config.yaml
d_model: 192
d_mlp: 512
positions: "rope"
rope_base: 100000.0
init_std_qkv: 0.039
lr: 0.00681
decay_shape: "linear"
seq_len: 512
train_tokens: 188300000
dataset: "wikipedia_en"
Each number is 128 + 32 x the weight over its row's rms, rounded and kept within 0 to 255. Layers, rows and columns count from 0. Numbers have three digits each. The size before them is the row's rms in percent of the matrix's.

# up: layer 8 MLP up, 512x192, rms 0.0552, rows 177-243, columns 64-127
# down: layer 8 MLP down (transposed), 512x192, rms 0.0558, rows 177-243, columns 64-127
# gate: layer 8 MLP gate, 512x192, rms 0.0566, rows 178-243, columns 64-127
up177 101:158145124133151163145101150088144122110114109122136154118136102158081099161061119134173071147108086117135120164155128122128062066130150169150116104132104134111130099124214112155109092071125110
down177 104:128102119133118124136084150139177069086125092119133132109116190139141093091094154172104048123140116087134130153158174049124126204138202123135170131078128171171145149127159106143175147116072146
gate178 105:088142118139137096177106177144166077138126077081142105170095088206109184100118111100097125179128155139192081102150148083131086169085088122150108075142068205160124123068117137136079126120129108
up178 111:147153161143105066172145171177150208150106086107126110133106124125165166142137114140080102182141095155133096059136116135124104163184121108111108116105129121135128141115142097132116071134049146
down178 102:129182123117133111198084139141164130151157162046113129113106073141141141160057147131085142138146130153139066059127166060135061127116102134170115095164063166092127128120145112139116096137060194
gate179 103:167130059140165153035158165178212128118126158081103107196082137129131105143184124132166164100121173095128161048165129096185155108134105108144114147138115122090147139167187135136151065124177156
up179 103:142115114082176124131165112097138152103088159131150100168136119140092110127153116162106152131146109103102089076081145098152102115129092095207159110154176182174102146069133113164143123102050075
down179 107:111174164126142121142176116116148122123147151140053089123094129138131125146164136132148162157142177150083168121153118112091167062143127135168155153127078172098140125080167094112186081031105154
gate180 107:116156132096087136121105147119170133092087119069187117076129131107170140126107090124138082181157118176139119137119117143109118154155156069099090189150123097168095144093100109113183169135076090
up180 102:159121110195145088099205130113129112068118104105134147097150140092087090154119041170123121135163146125118102091126125142102096120079165117135113050130182099093159134112120120085165136107065175
down180 104:147117096129131126164166120096093149163146095100145167117150103151139114133167139099176121140108120141100182166138143118144165106142139142139132179130105110089134089137121137133200104161091115
gate181 106:088143145120095046119122122212165190118084091137093148168152130103196149135072148094140121165119115109109110123108141178128120136142139156146113091109118132177168179135144121102130113096127141
up181 110:112110099195152148102130151150151112106160142099137085124131162182123079178120182162172112105092065129120173213123131086125110065087107168024063088111122171127160149114117140147125124067161081
down181 109:142167163167093155112104101159085134138142163065203142147143126081140121102123132142110173190108100129138153157142119130142094139161140074113114126104077111131154110168188162164120150139163083
gate182 100:135099128111156119173089135181110142112203089097128134121180139112144147110110127119152101121089087133161090105181031114167115141080143162143159129158170152104083153086154110127112130164118144
up182 101:169103141097160162197113142125154104102169081160105159113124106095124102135129109080123063137150072088151096159091099106113134141143145115136137171112119125088100138139185137188123103167142118
down182 101:149120126120173139092102167150176128080131169162103150134177113173102137086134142137138109170158151103168123159131140124094061141113134086090146158193107109164143126137191123143137109121070136
gate183 105:105199094086182112111158170144080132200116119129086069131119146156120124163132121134132092135160164188113108128098121121146114124136134074152112092123105148119148184114142160168110109065141153
up183 103:170139111097095172174110144132155186090205119160087102118141082090142134129066155092169063168139131134138101195090122158166111179114185103124155091119101136160119125183114133120134177120131157
down183 106:154140173172126126186105111117138156148151129157117191122132128130146077130098154123153150159133136094181101176042111162177134120113168150142107112156075095149159115137144102119142148118091147
gate184 100:135149050159129107144110115140135071149167122114076144135125109114119116151156162094190151085118089127178095078098176123127082115063134078136080172174115085132079184149136102131168114146078095
up184 097:145159161107135135085127123155100117115068141131094153148105115091161179101081129132155111180069123127107122069168084071175057120107168171101148137065081148154133075113125095156155182147077098
down184 099:171104119080115117135129175098113205157112156094133164103137068096104172080155131172087139126153136119085176152141128053128094143177034113074149066096066129166156089125147107101114112104118091
gate185 104:150117122173133115102089128148147130103171047113109129177123119141175109142114113163120151163182080099088064161123164148144159112101146165210167154165167098165189096096085149145121068185043127
up185 104:193101125125133163150044145138161093128148130119063112111181163151080189160097064142112106127142144135160064104113143142125080105117130197150129130111054162168180136140094123044155068118057138
down185 104:151145136089134160125180136153119134124093092121085138133065181105057125149126157127100108114096138209122136084138113076141122131120151149199125191115128110210161098130095137115150096133129118
gate186 115:085095155112096152102117066065092124110089135133092115137107174122167142131070130115163135095171108146157104174114146126068116088074210160104098163104173127117189083105114123127082101151133122
up186 098:129140108166063127158098122145159162138077080113137128134139173184150095099094137142115168203129148138135119185115166117131169103135156084199087110174091087122124189084136107150156139150124109
down186 101:160158195136092132163110179130121143107132058156177152109156194121104084111123115132144151109143158130147112117150187095122059132112167115128160123138140148168187105180224145081100146142197114
gate187 106:114094128159127135153141144142142173080120175071092130114121127178174141082110168080168135164130160134168105123112131092104128148126125099092150108188114131165153158164103159128128130129129045
up187 103:098117130154159045168074125146117183106092154161133101101125103097120127151099147066105152103115161175158182143190080128088151175119190138128166102137170088083089150117133062188119131160120167
down187 102:076117122123121132184180124101136158138112137074131154146096159121163117144164169127123141143132126108158110127147110078116075125081124081126181122174142122097152108117072184155142115087077048
gate188 105:078167038156083128070144166135155072132167119125105115165066128120193125105117139081076111130101127128100158124079183192072139147127129089111135115182112113175142142174117088125115128057103111
up188 101:041128173124145159169111204149097160108153209079076122133130162121199131203158110177125143084157146101190090120122131109111187112105144090091153138094150108138104178109129139161139120144103112
down188 102:107067150182126110129136131132112109093123151136126125125091164150094126171128122135071139116137122147109126079098141125149102148146099127099094135110113142126124197121107152117112124052137140
gate189 098:140150117186124170177172094153106096107116117097123083116158125103147137119158100121075122114144087045130146117145073156135134120183090156083152112118122135117168139127134081092169115107155083
up189 099:178178136141145155120173084074119074104075146104092108106173133086147159081162097094160110099186139159121123141091134151154106107178108106063139135141143023150126108133110092184077168137184172
down189 096:134158075041070053054085149135085071161153140072157107161161090172195139109131114146114154073097151152108161140144118165136126190099195095137116154110105097157091186130138153075141110047122150
gate190 101:137187087114120106133112111136126124149122099155091124067067109148176105108087111241139099120112105148083177101141185134222153128104164165140167132183100148118072122103175066110146142086124134
up190 108:124145119115106136132148123120151111138152201110116145137154130117108183120096209161147154149122116198106126153122102067150164144160102123128150197132135151180114133097089106114139078131127098
down190 107:193068141105124060123080122152042140143107119126101102129053152158115157131153145127076181091101138141120067126162131150144184121105080066132129190128148149133138153147131171084066106125144148
gate191 107:166125132178114137100162142180165069061159143162168124135090148087127161114101120135196206155127135080134126121139115120109141111091035122141126139128130093133169111154101135092129096119145185
up191 102:080141075133111077101217102105168123137107080106100121053131159098123106152108150137114155170073130128100137066165156084121169152177147087108098146087089109069130123172102146119155127099147157
down191 107:108160144100119123132209126096142115091103110169126185104156084127141119173127124146141164094116077103083149139181078103086123091080081133114106105153138190119129080081124103195102122100159156
gate192 090:080143114088098098143096137156097087153134144115067121165108133126180075073040131136145091196151122134147179116145154173055183115144164133100088134150128149141146130180089179138148177168111085
up192 094:132117137070123095082146094124115181112072106131077137132133158149081135130157125083133057093196158148117080117160151175150123156156105091130187149099113154154119138067137139127086094195111144
down192 098:105142175167140141120159101120147090160122097144165094128119087115147108156126132170127191106185129070104183096095095158121084124091085135114108082174082152203131113175089095162121090082130132
gate193 104:122156105183096105176123143075179122151111081125105100083130114117173175139155099150141168154119096195114076101080051118200157106088079128060163112122094169063100135142159107103125118119145118
up193 109:181154126102059255096157133134122102144138137141136093138098135106176111146111148107094157060123147071155175083167105172109115108143105077080126107123084129147088115116138111098086111135104118
down193 104:092157139177095209159117097100089174133182149140198064066147154131161135145093114136122107101110130143093099129133156154141108098128093168166174162115180106133120115157116115135104136125154149
gate194 103:144145121140166148118065131145100160137122083115137121160106094062141140129160136128170104144138138155207162154100076141193130130107101127149140119119121115091120178098123138082134137092121134
up194 107:117093157171147136115163098173153126124070115163111178098086096126140165101135140162138182084138065112143130056171147140139103160146106119134140099122131106152102093125146103158092173106113162
down194 098:130105117150149186108143158156044098123106137210118146115137116157102150107136147141143134229102122176146138095107124120093162154141188132133150152095171144196141123144137121163127157083171049
gate195 101:134175171154176090188120076148137185107069121140173130131121147137118095048130111142144157138134103154130121141097172149111098135140140187103130190102137139160117126136101133127120115168166107
up195 100:176074129102158120114126137142107103116152148157102171204106138090098179178166134089122111098134083083160142062104142080166136118119144143070098156126151165170141128089106090094188115191122142
down195 103:091193059125125078142117100142162136170169091138125079121167114137152170107131147151141112152118088078110117094088084087161163106101168095166159124119142191119159129141127111075134149066156100
gate196 101:146173097111117187108123088110166108103184102110152115161101137127119066154123070152152146177103111145140164141083175148167121149174077129120123142064107104097120137153146128167120139071112142
up196 103:192073119108139115135132125094108180121170157151086112137172078141120093107147178056119173106161159103086141150106127151090188117105086110117120121113139199107119159097126170189121126124131180
down196 098:072150104120114125073102099123106144099125193134138118175065057095172101198120099201161119158120187125096187122067115147088133153157085072152129140133147136116165173163122121159094113202118140
gate197 107:099134085130095067122111175086130151173145133119166106132115154089123126092153094103106147179134174108132101168179105100129165120175047103130104106164211090152135160068157088103118143108086120
up197 103:081123079107138050151132115064076074198101131138138123095170125130123172087116078159130145081115153174077111126125093168161145142197176082121139080085078129138156112137161090170126139134118137
down197 094:119106123132110131159098187092033100163184082090131135119139151139112104151183109100170064240150112104160106070090067145156099145133082115090133109109202115149129183123126096144195171148136164
gate198 098:156104126170104116084142209148136137087165078173107167188159144090159118173202085141123121135121091117107100068135138146194129165136090124081172154142152122109113158115180165128149184083137128
up198 100:144152136124113077153105121130136160149155133105091128162154098102130095101158148124126125110073114115108122186101117131154139132109142145135187096137081144135115119153143161087158179095176094
down198 097:089082161162188161036155102071108093096122121104103136119104129101103158117136151125152113150147151155093133182156113159088156143089152138119114098114083101139170169155137130129101172119070180
gate199 103:120143071102090107145059148147122096159135128154142093085118137141128204069130182121111142090150110098155085138136125125182072066162115151153122059137118164089111125084159110133146089094135125
up199 099:112131109144100132085170154169129119166134116117110105069174127138132092097144141138108109137136131116130125170093096121145133158169126152094146167092142149118098065106128103156132142105081104
down199 107:102081177123108137161093100097155160113141126132106109079071108111134167135128130185120176147167083157197103130065096167134133102115152099180168104151152098110169121148100167124182132106081104
gate200 103:158154088108121110160125104097068126120088116106068143101130173124141134153135130142131113154123124086137091117092146122112063102086149104093151147146096145199176134135157134124112062128105169
up200 104:182096179120164130153105045132135111160079066166118142155114122102131103138151075157108161124125150135082146111172114064110167136173180151110180104148098097121094107067151146117113145165105131
down200 105:112071152128080084119134115082109142119156098128124090167136149142144115113089131116066101201111137131089122101121132106142125102106132078127110125067161068000144122093132150148205136111068128
gate201 101:077126137103114102167130110152151172101121138107104102099144068127104177083136163196128158110107080100073120171114104125048115184100126113090131076114104104068115115153135093097062113132147054
up201 105:152122126098125146113174170111116138120120119071121104153141157087161141089176110142135180113121126171150231162098080078150128106129150171128075211175107117108133156161108108127139096067084139
down201 106:133152111138111086156165097114172145154161117178100105130136150159103150095105062105072138155168090135144109187134151092144108101139128107198127149185132168123159130087130150133168104116101098
gate202 106:137078079156069071090162090161133106114168091119138117080150113137110104160126142124059136096180105133158105193131105152128169077128174118132117131144122105119110138077116152097134125041156110
up202 104:100087132059077207106136111197131122150049143163140141166154068136113099128137108102099115118083102158104143130121077147127233158102110164164137128155096108126121105108096136164129117064133105
down202 101:157148105178137136160098134131151108125162125132086143160119180170183110208088167140105162149061131102132061158111145180125157127112085128131183070126131165143102132073105186106087110120126186
gate203 090:116147174113154184125178113199134124099137132102073134147135173069138126094160141095123162118138101086105154149143106158023074161123163141156076081098115226155154137150131117131163111092139111
up203 092:156131127151103119078079181147160172130131141162152129063154087117098160124202124140164145074154117096165132078137130107125185071098190145121167104146058034142135130125149152156140171143165136
down203 094:095155155050158156183142135090175145166182166116166090183108124168137157169136132132152138154108182106113079153148097169147145125104151089156137125150130180050138169106089112086138155134138167
gate204 104:189111072145197077143133131133114051124129080101235088124095091124093067061153061083150075165064077168150167122108122158088105117098136157175174150148162121144136124169125081119132148109106142
up204 103:133131147107163126152153173115108158182135146127168114151084145086125159115129106167156129125056134160142127157139089097082132111102121219115124100173162133143171074065136127067126146150125153
down204 097:097120123141173191079111159051122124163119140157140154140134122167079101090138062137081137102161138114125113082105123135139124132086165171160109099134126054127106152137138092151149126143159120
gate205 101:149138136140112117069203139074148142098154136167133133082156122046137123067128137079073104201151074117134135118082166120092135134137169074120110133107106115164034128133139138140125087108142141
up205 102:081150097131176082182164151137156157097109075135126084076099123143132108107102192061146171112118086131130082124173111173111094134107092093121100144110137120152081089228154086145129082129112161
down205 106:106156117126115097196140163164108116117126129143116178092180122164118118091137150129107136155107125112084146060128156132149098146129113063136163169116088135134149110113119147103156143133110188
gate206 105:086065142097097137147126175127191074160108139032089097095105080184105133142122111116145140079100076176114104189153128146117133155106168149138161067127114089139110120134180172079112087120156107
up206 101:023122095067125174121136053128080115136162092125136114157091144149121178094077110082127108181084167213119113143162123123094174088126176133152107169115141150116219142156084148130122170140114161
down206 105:127124157114174085131144141127157153057090175160118142108139140139159166081094146142149101118146131132103189083115132163147122153185163176133122138173180174143123235098176123178167164130071081
gate207 096:041110093136178113041127127099154096122143087109093081177162197114108129169123131057185152105130154089080206117168136139107124145092096176087066094187168101103070100152085147149106088156110113
up207 097:157154144145162126159134065098122177158221113154102119134127108105130139130124139114111159152155162136164121137059135169176080127155171083181103117115137111113127153117142170137180119108106125
down207 097:086127133099111126121156108170134111119135128154170136122155130073166060117076124128171074147132139120122183118185100143093159103152069181104143136165112081180101088133146121172133119148151135
gate208 098:141126092073126104147129069126098183154135089115102074066146141104140165135113131094146172155163146141124149152134127168157156102106125096143126100099099096178142140060167112083119176139105092
up208 101:156156166102104110100131097111165120097087147105150110184131095103124111036093104095109127166139123114096098154116146125146162128141107153066137100182129098152126184155113167097117132205180115
down208 096:032154134141135116118153182123090070111087107185120142175131091177136127195157121108116153118086117094161057141113152143059143142121109067124142156175060154126152148181159127127136074107055123
gate209 102:092100142127152176110162108111130142137100112091150173131113069152195181091101120132133111150156184094118167096103144120103117053158121135130098124119122153143146149142229145147146086155102133
up209 099:134129153119108149189098126137137187157210085166160150221094191152153136183155112101127068148129180153151106161109101138095142138131136145168139176141162103102099163163156090123126142181134132
down209 103:149138191080054081142103123130134119156154165117107124118114152089127093142111103152084166146127124097149163144105147143131136122127092137150203155158106068090090128141150126145128153159185156
gate210 098:125124050072085127093157131124132122071161148082152095125095177143137086114142129101174137064111086151073148165113186129137134135148146107142126127184136131133103148123140133165113123108141115
up210 096:130145141137151085139133138159140108186139083125148102136091095164078138136160151118188102124122151095130159123133141072124145102128109173102151115145203094093117076159181120052144097121116142
down210 092:139132104087146067072098136096142130201154124144117082100144107049128170156117138118136145170113159099135152113127155148120098103168148146154118114143117145145113123125116091056082095009107105
gate211 097:158127108227156149150214172068141094150217122146168149131111108078140150124132119112149145110131121100155104102147183098140114107143086104088164091159112088132115143133121134128113150132135122
up211 101:068114162077178120136071162120144084145152123193136155125096120160125100132129139121157176113123162145145087107190156132145125127140082130109118100105126131121137119160155105153086150146127107
down211 100:128111133150106155080149100170144072149095097160094126099103154094124216138152188117113089190140081102101152108129092063129130167137103171156175118091144120173139165152155074093131095166108125
gate212 105:123138135119143125107119103110157121110090106087118103093169165181123122102169128126130171067088118101142077168097181142128117169070125125076133199097154156202144084121077162087132143124157143
up212 105:088142086079072126086115128111090141061113120172189112117050078138112096159166146145170086160159165126166155084138128138120126155152121079115127168113162168085089139100085055108156126096166160
down212 103:097159108173153147113112123101029134148144072129183109114111067144115159176139093148142139157128142107054146081179159155173146147139164140147126111133141129063116157130161174097149121143154151
gate213 104:105177133138155123130096139173198096136091062096132185205167128114136185128134139162169141105103151035131136137175073043083074113099144126075169090094140084158184134130110093083169100094188130
up213 107:092146161118097070154112119105126156177112115158168179167104065116185149139182125088142150113138191144083146154179164119102081090150157186116160127139111145097139099142109156162126146173111087
down213 110:134125081099155153166100178154112139131095080110173145098125111092134181129072106178133150100122179138102119136170098103096112134141124105157134123217142082058117160159090172161124096212195127
gate214 094:122101067123162143146178101116125092068156149143112137147101156148153095167093116109143157168155116078119107141100112081198119206111156147108145097130158088161154145094128112097174156130153104
up214 096:105138086127100081127135094144166147101120173117109112146165082082105115069198149101154080127131114111121121125090148137155188172089110130126158099067133110106103098150137159121179153090151145
down214 097:094134083156113164136145067131166125094088098084166135129114158078113140160099120163169117109155096158139129111128143120150171080182173081150140111147143101074126089211141106205113092175074108
gate215 100:162180125162154133081151120150155154134165081066103138148156084151101078143145080101093084111117074064149152153110134173101125113143138141081157105169151123167146187127158104137113148156119087
up215 098:133115050121134129134170134117105114124165141156080153124116148191097173132196139139140137108127163142158128079152118170123133181169112159115117091152153096158092196189055152194174112226152089
down215 098:126158158098162135145128096111123145073121118147121132109144089152183119143124131115131138182150108126108121168145157086068093148089168204161153171118068094174123085177124139071182129100083146
gate216 100:129116142139087088121198124181132140161114103060166082175114123150139147102114194104098167101141129078159167211189126111106214103101136139167097068169160132114135120106164151105090092162151142
up216 102:165104153141099131098066080129191112119100136132082171123099084164139191149101129172092177073126178124140138160124160089053098131147162068158197130110102173107157122128091121159130070150093133
down216 101:092110201101131062098124122125045075130141145135159133100140092182144165095156124117170126143159095115181209186154128161058083150138166124079123093143132174131116147175112113158061151113135183
gate217 096:081128163144109131205094112089120172130136124101116150138126112104178186118159103145117124173119114128082079097116101156143102150085127148145112081099097134156164218139144084055120186073173091
up217 099:124146131162120143104156175167160177133091099235064094115165163126076128160131140156143110127129109130081112101109181165160118140112124124164094143115165107139109096129118114098107162153124107
down217 099:180103116123098159097094149143215146137119091101061139140192190103154053069182108095107146179129106132153113099097097152185135134099140132107131155091129131140110198117175109122080110123139128
gate218 102:099094105120129173140100199117166115175125138146125096128157143174103088161146187145167101064133113149127156107113124109144122107145170116153092132141167131189163112116162105122129105144167107
up218 105:175073173150116108104098082126124183080163100089119136150139154173120104136115159151136103150157162115092126088120141105195127104119063132156142127170083130123139133066127121111123120137137126
down218 104:122106180058082154129116116116151133124094173095067124174170129050108141080124142131119140129145114136111117177105097096121103153150128126139098163063113109137109167122117139115089104159117150
gate219 094:110089107087130135088119189179114160145070160084132154149093075125128174160122147128129138105102133138140110135137119185174124132146225131122125147149121085120133115102137139147099101080122174
up219 101:108144046162086105134128149138194110100149146096131128150171152156102146095136173130144133085207164170146111153152126116122089087105071118101145109135134200160157089130121155137122136175167185
down219 100:164121139119086113091201134182110175143135119093153107080110116116151180119085170107160146094134116072149177122173125169131076191101127106103093203081127092069064139145129056132087141105097168
gate220 101:120073194175110145070107137078090136126100141103102139142091065143159167137113117136106157083145150116116081195147168106121138124168158144080104125134138120151136123097083123112154115160136145
up220 095:153123110121114073160106131127164095096155112144164133132147142086153100167147108087146166112134095145196087125141108104106126130123123151143154123156108130079081057199139150108126140115169085
down220 095:146092173147086153148113162148192098157114164139111158082089119136177119112106163148166212143127050116164127083148103173155150098114052192129126127109142075067174144100129186178114169131114075
gate221 104:089136112119136111125114158132099121136170099138142128048121152145080128141127171090109150171093105123153127118064202084102109108151104170118138100124117139144164098121134129166180120128127119
up221 101:123170137115134135163150124140077133148185078104115115118064131150192154105116240040159116150139126125085155115146154133129146180147139133112148111155114127129096160103149081173085112133141073
down221 101:145098105142172166111146179112150064138160105201157138141150080158129093124200140177106125111064147102119118109119139100111066107137141103146118072099165137122131158108129103142047123104165135
gate222 100:111115175113059098120110150157118137060188153152129103099122149164053128131087145055118174150077102174074107109135179133139114167118154139163114206152090155094147135157127101140146125138166093
up222 099:113145098134120128119139099162113146087173128122153093058081121147112115156074158095119178168103096179148081098148141170110070129172090077099077147187067056110113107142121125119104139139148110
down222 098:194103135105115135126133104128170114096128147125099118115107163098150102151135129145126118150111111136110117174143143179151098125126123124156140144123110178115084133086125051079122113000103073
gate223 105:182177136102190100096069084164161140101187137104109115112187165184170114080130148079130154067152128138135168172134167132135132152124155134117159141109154150205115176099131163141141067070153128
up223 101:092058128193117107124155174112115138083132090075153148112100157107138198122099088149161123145134155095165125126094083110122166111136086121118090127094120171130127129102124154106136097197088083
down223 098:129121055064168103137108152174202109089148071137091141078166139123107119125143143161152151074146093138168186124128110115117119087105124146142117128166137125161104138112082130129113113027098184
gate224 106:129067142185127137156149164128117109202071108122130164148128117129150122115071141131110142102109139116206136129152155063125129159109094093120187157145083168154103147132145130080161123112108122
up224 094:142157080126150134088158105147159168091161101159157146068099167128167081122163088092184101173147166067125058114170088151158116139156083153093096133134115082070137169053149171137069124193117134
down224 092:119154110137124111124143133141163145129071134136126101128145070182080098105116110184119094145112133110133118096145130110154134134127092136119091113150094132160094083078155152105070139058135164
gate225 096:109138145137091091168130125147137123148109104176139128196124114186214061139091104093097133164148096163141165106116124128094137151141116131123056130123131139146108087133139136143084117111120110
up225 097:162088122189162110128122130116151109126115139158189118120156120086120164144162150109179138173134106102126193175110167176131203080078148114144153081076173159172152130117129097106153155137182117
down225 099:135173095157128087178092055149134105110118122091162094141172138175166158140116122160129150104163152091128101181122111133111059113136093109098085116168124130099112105133150130153155107184137083
gate226 102:149147077114122142131102131068104127134113126167108086132142151116151138123142149080211101146132141151163111148183172094152189113129169128117094158102151103111162149140066083087128100095163135
up226 100:122194036206086160060094153159185129144151124163149111103132113150168194115151141143113113183123127138083115140070133138118171136191120188113125154170157117137162171170119114144138157157176164
down226 102:106144129141138115117056144173029096042116124157158144167141114086106142158105130152087107158146174142103098096105132166147163137163197170130147135188081151116191082111131175106135139121112106
gate227 105:155070113106116151099089088064130133136150150095103154144089100140112097140083083106199138121120115184132080125119104128133075140111138097127166130135131095155098082072145145145092103070122096
up227 105:134114143194167086085069152131123115141098160115192124172105146144168120106148111196118113132209092135147097170138099140138081078071089121138184150141094163182134148119087092138060134122113153
down227 097:134048155108134171087166127140183102131117156103133124129108108126192170148094108107160096158149105091088157169163112115148131073086101129135109153099096077096146170114104131142099102165157077
gate228 103:115116165063107112203141113091176158125105143121138105107085122083139122074113112102119128083168125134146069169066183107092109093172102100075114134161149124087122108145101090097153158158104060
up228 099:148135135044100049118147131196101150163063067107102123146046136157146154153187096107141117085170160182152113107103134104156163133104106168165133148147123158140098127131129113106190146142140124
down228 100:099150137183135118085137118133118123124076174109134134154153074089102128094128141100083151149133153096099137128102089146111163167105086151227078100109091114108159134152121172152133138092118104
gate229 112:115151114161085166185117182151130106095120100078135113180107144125175113118149171139094162110143148119137091189107067126134155133102078135160166045105108133172135132107160088174083092111183116
up229 107:139131162123108121105111083116149108113147062161166153112159054142113168101150125127074124155161177168166127097131107076083135130175097079139171151092200165123123127083118129152074106108149207
down229 107:117100162154165093145124098159179120174078131113162184143146054062120151124100127111076101111105141123117098076106113062084152151094156144142097127128146095152181153106115194119179144148099124
gate230 093:181138160134168143151171126174081131121142111087105139109111077119093133159138159160119121095061126095120091124123103109124138146169108136068091115074131070093114074099137097082142100190139097
up230 094:144139118151097140109150159086139145124069190095129097104116135169129151111156104170110116169122130101118119145128105112134145114180154181133133118062176107125132114131125069207146093119152086
down230 094:110101162168144097157149126136000085080202161176093166167169187102104112146098159116142167103131107139125123121088201118101133102080108104101128178106169146140153138094113097091138151069068148
gate231 101:174152110113125128165139133130169172137189148103153130110119097076182101107178135144105157123109161138159111115141175095157161204039113144127142068129120126117070125160149189136069101131120100
up231 107:137119162126102133074133141107101139180103163118148143057118164141095093152126137111126174159138137101127145103176143137075127131109092109136158081075084112089158116128078117188158178058148105
down231 107:120133045117149131095117156117237163143144128134147128070171109112125135159142117122147055154097143129143107130159168115076085118144106142181137149107084172155132103121088136151194167093139135
gate232 100:117177087116104111148058135152104096130125162150131101136157157104071129118044102130160138129189153080126177140072124152104148145066158130159197120149108068131074118149170145117091139120119132
up232 091:102119113185169147137082111182111112181111138132132062084087120066134150135086109114203128126137120190153162060106116105109127146093137092181098121112111186147105177103123091127127122109130170
down232 097:156159132111110097111130105166152186148098129177168149086241133162091120107136131171146106138143117058142154098084138134188121144179135152135145113089141135097135114165172084114133085212061160
gate233 106:111170071123119147062146121162142144077087139103158074126116100103155123157164138137187100161121135109144182100062129168181101155163086135157133046182106123144088049127084110115099101084176191
up233 101:111103138131060085082114121116132155125155122122140119157157084136146142115165114112097170098132173133119138119137090068122210169117177094132111146122132149153115118162099140159222156146192172
down233 109:140151181173130175082146085120178212076155185048080114124126076099073172171128090161126138143139126125155138133087063088141155123170151121131148166169164107123152074107142151123157085132147148
gate234 092:170117043127127127130117124059120127090156159129121096160156180096106168122189122159113123116162108103131157159088120097175099158130100155117104171129174109196104132112165109077149156085129165
up234 092:164123125097140121124093075139173163133112162150095121149098076107113152058163103108166096152125118140128133122127199135154092138192131090125107198155094150136142138072172101087083148097128166
down234 096:107096157117143107098133130174158119131164181122178124136149127146165120151143125156100126139157211087144148156075098173093132165073111146146178134140174136121151114091084146158107152088115137
gate235 100:102114188135063114141136138102102137146161138104102177080184104149121125135134165132107161140143150087112203132104133110105126132135154095122139102149099174153089115133104111108154044122153199
up235 098:171111116116151144137116208135121112141156062195203094105103154146154185109074144161123094197133111098105080142158096113202078109155081110108126153154117099138089125121188151127123041128092131
down235 099:126167132186124138108121128116106134197118119130125101126138085150119144159137146100149112135089142094111127173086128133094139131168187094102123136159162150145114152121155160136157184131209145
gate236 089:094116137162095124171152073185109167152122126100105096090161175115101146113083146097140127141137097156112170152175058092108164164202141124171152104091171090120103089156122169124170168091149164
up236 098:069167082056129174117122124184096194126125147138183121135136149096147145139127121108071055151184139147091127142131102129166196132099047112151144119139153166121182141138130143111170135098184134
down236 094:128080110080098107139100137136164110141140097076110180163128142150129150135160146135140097182089139082131075255140139137122159111157164121151171136130158148076176136114135095111141145113131148
gate237 095:130143160135118199140119134104216094171156141131163122093106127086134117089122095176148106147152097125113175129132139161150138118111131094147159189122087156154125159188175142115069118110031137
up237 106:132143201154116157142081121068182138143131144081113156145099099128131106110123132137132075121133150180122113126137141138125100087074144139134170166095184129160133160090111083180047146141063151
down237 099:120139120117117159160170120099101151181145096150111122120047157127102130116106138113140081121142187148164158137134094166119130088083166113122108202124086155010092166179114095231100219094078119
gate238 105:132093118071121063223150111064092154113124109154095176080163102128180210098139168094112138159178161123081118134109143127145076143141081139132134107166122108129111145092141091088143171109102134
up238 109:114092160136153157099099152144132136123076096183087118084111089137113137145154128124179098162142114108108142103112111183109145100118136155096074103060141138101106091104073119114108097122142100
down238 097:112120143142136157102120108161193105118171110111137033191163146141116114189123057139092158118129123123165138128079099111150095142177147092168147121086106162151099140096128089196133128184147092
gate239 101:109118166104114100124084113154134131133089136094134130108083061174119163081166154166136185175103155121187078195097165092159159200119177088162153096150181165121085082102127099164151078120187104
up239 096:126114154124138164077108109178153111102117124103134136133104132113102147124143135150121093112115136160107156071062143125120146147135142222095105104118111128135096103128093164062119145177112075
down239 103:186201075099110098183083099149164093097103090111126121130173148092098149134081145104101071087158137131102101118142130142102095105113102154111125096111099134075113133087167098109125181038158155
gate240 101:168145149097180192115133151126098145146155135145118142144094107158109110156143090140158092180104149099091103125152157136154088171112114192127096091131090147118121112173122175145057150087080127
up240 091:151125152085120081166110155157105088070156115183113146116083130150114124131168129073152098150082067081161110138124158128152097109075151090129140146179104102112114195164112067086118078144067063
down240 101:127102165123187126137128129071082162152087127110115121087160130157170168156151132109097117162126118131080124162190197129149092130120114140135162115112073170146117148079096075187104159021119173
gate241 098:131199091162095060186167185085144114157137157095101096143109120126139121128163119104110156151116132062106106126163133112078149124134064159190168082159173077126153203155158108146132138130103118
up241 098:135162161153128134111110150098166140138140113144107148159144120092065164123128082098152168137128125137123148165079136124091074093102115119108111129127083096109119145125166118130151112119119144
down241 101:143084097131174086180167136112140162130136155120119112181128078120148182130206089135158077126096114130147091124106145110060145126109106118189172159139138154124125103129117099120062072184152093
gate242 091:139126137159154113105097138132105113163097104105180054091134092107030130166065128177135146136132179129097103121113174142136152141166110154121114096172179170159155107087124124113151091153088107
up242 095:105189076112121120177092120062173134136138137114161099097139138131115176063110143119124147143141130146187164114148134075142072140119149153148177096126142115216171167113091148141103096094129125
down242 095:111136149137144060138151148179123167097106109104179149154143157104108089185095085160184114099157139131073092165070112130127148166183109116102129156085090112166103116127127150134135136100097120
gate243 103:113173168154123067117140139140116177154129156081174160138115036102107102101139140111157125149130139177159143176154102113133164171149165106086058152179139133152108130087129121115203186090111167
up243 102:107100117109150141124137138136133173068080160173149171169097180096108078157192118086200078154135101094088138094127092126121145179083085156140124146132101080132129096097188127199103116112130100
down243 098:115126122097173157135137123155122171094084137124171156151135191156161167143090091086080073092085145074106129132109115122058112145093137152144157169131128075143074106146145101186110103134173134